{
  "n_layer": 12,
  "d_model": 160,
  "n_head": 5,
  "n_kv_head": 5,
  "head_dim": 32,
  "d_mlp": 640,
  "vocab_size": 4096,
  "activation": "gelu",
  "norm": "layernorm",
  "norm_place": "pre",
  "norm_eps": 1e-05,
  "positions": "learned",
  "qk_norm": true,
  "attn_scale": 0.177,
  "bias": "none",
  "tie_embeddings": true,
  "parallel_block": false,
  "extras": ["capped logits"],
  "init": "normal",
  "init_std_qkv": 0.0381,
  "init_std_o": 0.0,
  "init_std_up": 0.0381,
  "init_std_down": 0.0,
  "optimizer": "adamw",
  "lr": 0.00352,
  "lr_mult_o": 1.18,
  "beta1": 0.9,
  "beta2": 0.99,
  "lr_head": 0.0107,
  "warmup_steps": 328,
  "schedule": "wsd",
  "decay_fraction": 0.75,
  "decay_shape": "linear",
  "final_lr_fraction": 0.0,
  "batch_tokens": 32768,
  "seq_len": 512,
  "doc_mask": true,
  "train_tokens": 174500000,
  "steps": 5326,
  "dataset": "wikipedia_en"
}
Each number is 200 + 40 x the weight over the matrix's rms, rounded and kept within 0 to 999. Layers, rows and columns count from 0.

# layer 3 MLP up, 640x160, rms 0.148, rows 633-639, columns 0-159
213,175,204,146,180,255,186,208,235,284,163,142,172,154,255,195,174,233,169,221,245,246,140,190,123,179,172,51,192,237,230,198,124,267,194,271,261,176,204,212,192,200,231,188,262,238,218,183,169,236,182,274,146,220,142,140,220,168,160,239,174,219,213,267,184,299,276,239,156,108,188,304,135,225,134,155,229,237,142,232,224,162,253,199,188,159,164,247,166,277,216,204,226,210,247,175,150,190,247,144,235,231,135,177,240,258,218,208,182,259,153,150,188,229,132,207,150,228,125,123,171,253,227,225,200,232,125,172,249,219,149,151,225,283,169,192,174,124,230,189,167,134,166,237,233,175,222,239,228,225,182,177,172,151,185,130,241,206,219,237
212,208,200,195,156,218,190,216,232,219,157,176,193,227,218,226,203,235,199,180,204,181,164,233,165,172,192,240,207,199,215,215,174,225,218,232,270,257,181,191,241,154,189,268,206,196,259,194,194,200,182,231,126,235,146,251,179,220,193,164,196,195,214,197,170,232,218,231,215,206,193,209,209,231,207,210,215,192,228,183,251,228,210,231,200,250,149,195,210,214,186,176,210,206,220,201,180,192,199,212,148,191,158,178,225,216,228,153,175,180,214,155,193,227,194,213,225,222,201,182,215,198,217,262,184,210,178,203,160,211,229,189,242,145,227,175,181,189,210,171,185,170,188,245,216,206,155,260,184,204,190,209,202,177,156,206,174,197,162,264
210,198,231,207,155,229,221,277,195,205,136,231,203,191,205,210,190,215,208,178,209,176,216,188,214,179,197,247,188,139,244,185,193,213,224,181,133,176,170,204,197,172,176,239,205,193,224,169,217,181,131,255,191,181,212,208,150,184,171,222,187,214,228,175,177,217,216,247,189,244,223,188,173,195,172,202,155,243,165,177,173,164,210,214,203,203,215,193,224,208,248,187,144,229,217,207,217,241,217,201,189,163,180,225,231,213,210,188,160,207,205,170,194,188,228,200,238,206,171,209,222,177,179,212,188,195,192,235,229,227,220,211,187,163,298,200,195,190,193,166,179,149,195,193,188,213,169,180,169,201,220,203,235,187,138,238,213,214,196,225
226,154,219,194,204,270,185,248,226,176,163,221,137,161,265,234,254,237,242,194,176,226,173,150,242,167,167,257,160,182,215,295,176,172,167,172,144,207,180,216,253,153,157,205,231,185,209,178,237,192,135,239,171,272,149,233,180,222,200,202,220,237,222,243,172,240,198,182,183,204,202,198,255,145,177,248,159,182,247,126,208,157,168,177,58,262,199,212,132,205,271,268,276,192,194,236,241,241,222,289,216,277,150,164,203,225,180,203,216,207,219,160,225,168,239,163,189,190,158,179,184,161,162,228,279,230,187,245,138,163,283,325,190,192,247,163,195,173,214,162,219,225,166,183,202,182,221,158,138,160,219,202,202,196,170,187,133,195,192,210
256,156,206,267,160,138,195,204,236,183,189,169,205,266,143,270,210,226,226,225,251,260,224,199,237,195,200,174,284,223,214,240,210,204,176,208,224,200,137,178,190,146,182,238,112,262,243,205,199,143,218,223,124,267,191,278,190,242,207,219,294,218,159,155,173,170,138,231,120,197,217,195,151,76,172,146,256,149,178,205,180,257,159,220,204,199,238,199,210,252,254,168,233,251,193,247,236,215,200,263,219,154,202,136,204,200,204,173,179,162,119,181,270,150,184,199,215,174,165,195,176,111,191,214,192,251,147,221,222,220,152,207,218,134,218,202,162,183,221,182,146,177,167,290,162,155,207,273,223,163,193,217,156,175,141,207,244,130,184,256
206,162,140,251,251,216,235,180,226,223,247,205,131,186,194,169,223,194,170,124,170,207,272,174,176,255,126,190,271,241,133,175,218,307,254,182,208,204,242,244,165,199,241,218,179,201,187,232,180,235,313,241,132,214,132,173,161,231,151,222,250,223,224,180,172,214,181,202,159,214,274,214,217,132,107,141,216,196,159,213,62,151,236,218,178,155,247,201,223,174,224,222,208,212,208,193,227,244,292,277,275,227,238,149,181,163,308,203,256,216,145,191,132,170,121,196,203,204,206,196,231,162,165,206,199,257,191,190,190,204,188,277,239,163,142,102,216,194,227,199,161,142,145,146,258,141,130,234,245,174,257,194,171,158,164,169,241,179,208,286
244,90,188,215,95,177,199,182,236,212,131,151,173,271,165,220,211,204,158,152,223,267,242,196,177,187,225,210,182,250,239,146,199,193,173,161,169,246,192,233,270,119,213,218,206,239,249,199,270,159,222,233,207,145,149,212,182,213,182,221,227,206,152,209,210,195,161,215,101,196,230,204,132,90,213,197,212,237,221,229,193,154,174,260,247,153,189,260,165,159,267,165,210,234,232,207,217,269,240,237,210,186,242,199,177,172,151,185,206,182,138,148,254,155,162,236,180,221,141,219,267,201,179,232,237,198,197,239,184,211,201,262,241,172,197,192,187,164,204,211,145,177,150,200,239,118,192,139,197,213,178,256,176,162,165,182,214,220,190,194
# layer 3 MLP down (transposed), 640x160, rms 0.125, rows 633-639, columns 0-159
264,223,206,180,256,163,310,182,219,87,128,189,172,247,258,165,219,234,211,263,213,270,200,238,233,171,231,234,202,198,271,285,245,203,210,154,230,279,155,168,157,150,182,119,179,165,195,201,315,220,188,217,191,196,244,198,121,133,176,200,214,286,253,207,204,214,236,271,138,345,205,183,221,254,226,166,216,155,223,173,174,177,135,141,160,224,262,137,185,267,121,171,155,212,258,302,277,235,283,208,217,119,163,237,221,195,118,167,183,148,173,140,144,180,171,235,217,252,221,237,172,188,181,182,176,189,304,177,250,162,179,145,309,152,188,156,159,218,178,202,208,233,149,212,237,315,152,151,150,165,167,228,157,193,211,144,102,250,117,211
190,193,185,188,224,187,216,190,197,215,191,163,211,184,196,190,184,238,196,190,203,205,190,258,144,185,202,210,201,184,202,164,130,239,195,233,213,231,188,240,188,147,193,188,224,217,249,189,215,162,192,371,207,229,173,232,215,186,187,187,168,219,195,213,109,219,231,210,192,219,222,207,210,230,215,169,227,160,227,209,214,231,204,177,182,198,156,165,195,215,206,236,244,228,216,245,147,191,184,182,176,188,191,170,164,179,205,197,217,211,201,126,227,193,158,198,174,220,194,192,206,218,215,293,241,244,168,224,167,170,193,226,246,142,229,149,168,179,216,180,162,183,218,241,167,215,191,196,192,177,224,189,169,176,185,220,192,217,157,238
151,183,210,222,175,222,217,213,236,174,181,219,197,176,204,229,221,221,248,212,213,252,188,204,159,176,165,127,195,175,223,181,240,170,202,256,195,216,202,192,205,216,215,221,221,212,180,217,233,233,191,295,149,175,166,182,204,199,238,202,231,228,183,162,127,217,191,232,195,223,257,191,218,205,137,234,159,214,198,188,217,217,213,173,283,219,192,162,202,218,194,108,161,187,229,174,254,193,245,227,239,164,171,191,314,238,202,170,236,192,110,208,227,204,202,216,249,187,177,173,233,192,199,163,134,190,163,205,202,243,202,133,163,248,221,206,206,233,194,178,201,216,188,129,139,248,161,172,186,169,209,210,200,223,149,179,202,170,241,233
167,212,247,136,203,211,202,190,320,162,176,119,200,161,147,124,272,215,223,258,202,228,184,205,136,189,196,261,184,165,168,288,271,151,199,209,265,182,203,226,233,207,211,169,196,189,170,167,178,243,173,304,230,231,215,183,147,216,252,202,146,194,191,193,125,185,127,183,203,226,151,222,242,255,233,163,230,257,205,180,241,158,171,169,171,227,219,268,182,218,175,270,211,178,199,183,213,149,213,220,210,220,235,243,207,149,148,270,239,181,152,234,154,186,262,106,196,158,206,208,178,194,205,200,213,218,258,188,182,247,191,218,205,287,225,221,174,215,169,189,183,248,193,207,181,207,179,175,213,225,186,165,199,200,149,143,165,196,205,141
176,249,229,193,146,213,225,181,184,172,214,134,235,94,238,193,203,225,217,270,146,158,190,225,206,152,178,179,225,243,237,124,234,236,213,203,188,256,186,202,218,148,208,144,266,242,246,151,254,189,226,143,233,199,214,251,227,168,244,313,182,166,176,231,221,182,214,206,214,127,199,170,197,223,200,165,223,135,104,229,156,176,152,199,232,140,241,211,202,288,153,149,261,173,192,206,297,257,201,172,207,166,139,211,187,202,194,254,185,151,244,207,163,190,174,149,137,230,211,167,175,208,195,212,172,239,130,191,265,223,215,163,125,177,142,301,182,198,178,200,186,232,167,237,202,206,161,234,143,245,194,146,197,263,223,263,244,247,200,230
168,220,201,165,223,98,212,214,180,156,226,217,182,169,199,168,239,207,195,156,140,206,132,194,205,159,224,183,239,200,216,118,165,235,195,141,219,182,261,199,263,197,167,202,275,294,244,245,207,279,254,233,227,227,232,126,137,202,141,201,256,179,179,287,205,165,255,258,215,225,178,175,275,76,187,210,179,266,137,170,217,205,164,165,239,240,210,226,165,127,193,262,184,257,259,194,166,223,242,281,215,180,159,140,235,246,162,237,201,216,212,174,242,244,239,216,229,161,178,220,155,217,110,213,181,189,255,212,129,260,194,186,197,172,139,190,230,200,202,273,190,213,141,177,147,190,204,269,170,196,220,151,249,188,181,155,160,171,226,196
271,243,224,265,238,249,213,183,194,161,226,185,207,199,281,236,257,169,219,202,213,254,143,173,231,195,199,197,171,236,158,181,231,266,182,140,238,175,135,262,156,273,176,169,199,164,147,244,163,187,181,200,193,215,205,199,155,199,252,233,210,238,196,189,211,187,206,167,198,173,164,186,108,252,201,219,146,184,219,190,209,235,227,169,222,209,242,180,180,209,184,191,203,150,195,175,184,221,134,163,211,212,176,241,222,213,145,125,184,168,231,223,186,232,200,172,195,162,222,204,228,164,236,252,178,136,231,222,237,231,210,218,225,171,132,215,247,212,171,229,206,267,167,208,158,131,210,199,255,186,199,262,131,184,153,256,202,195,214,232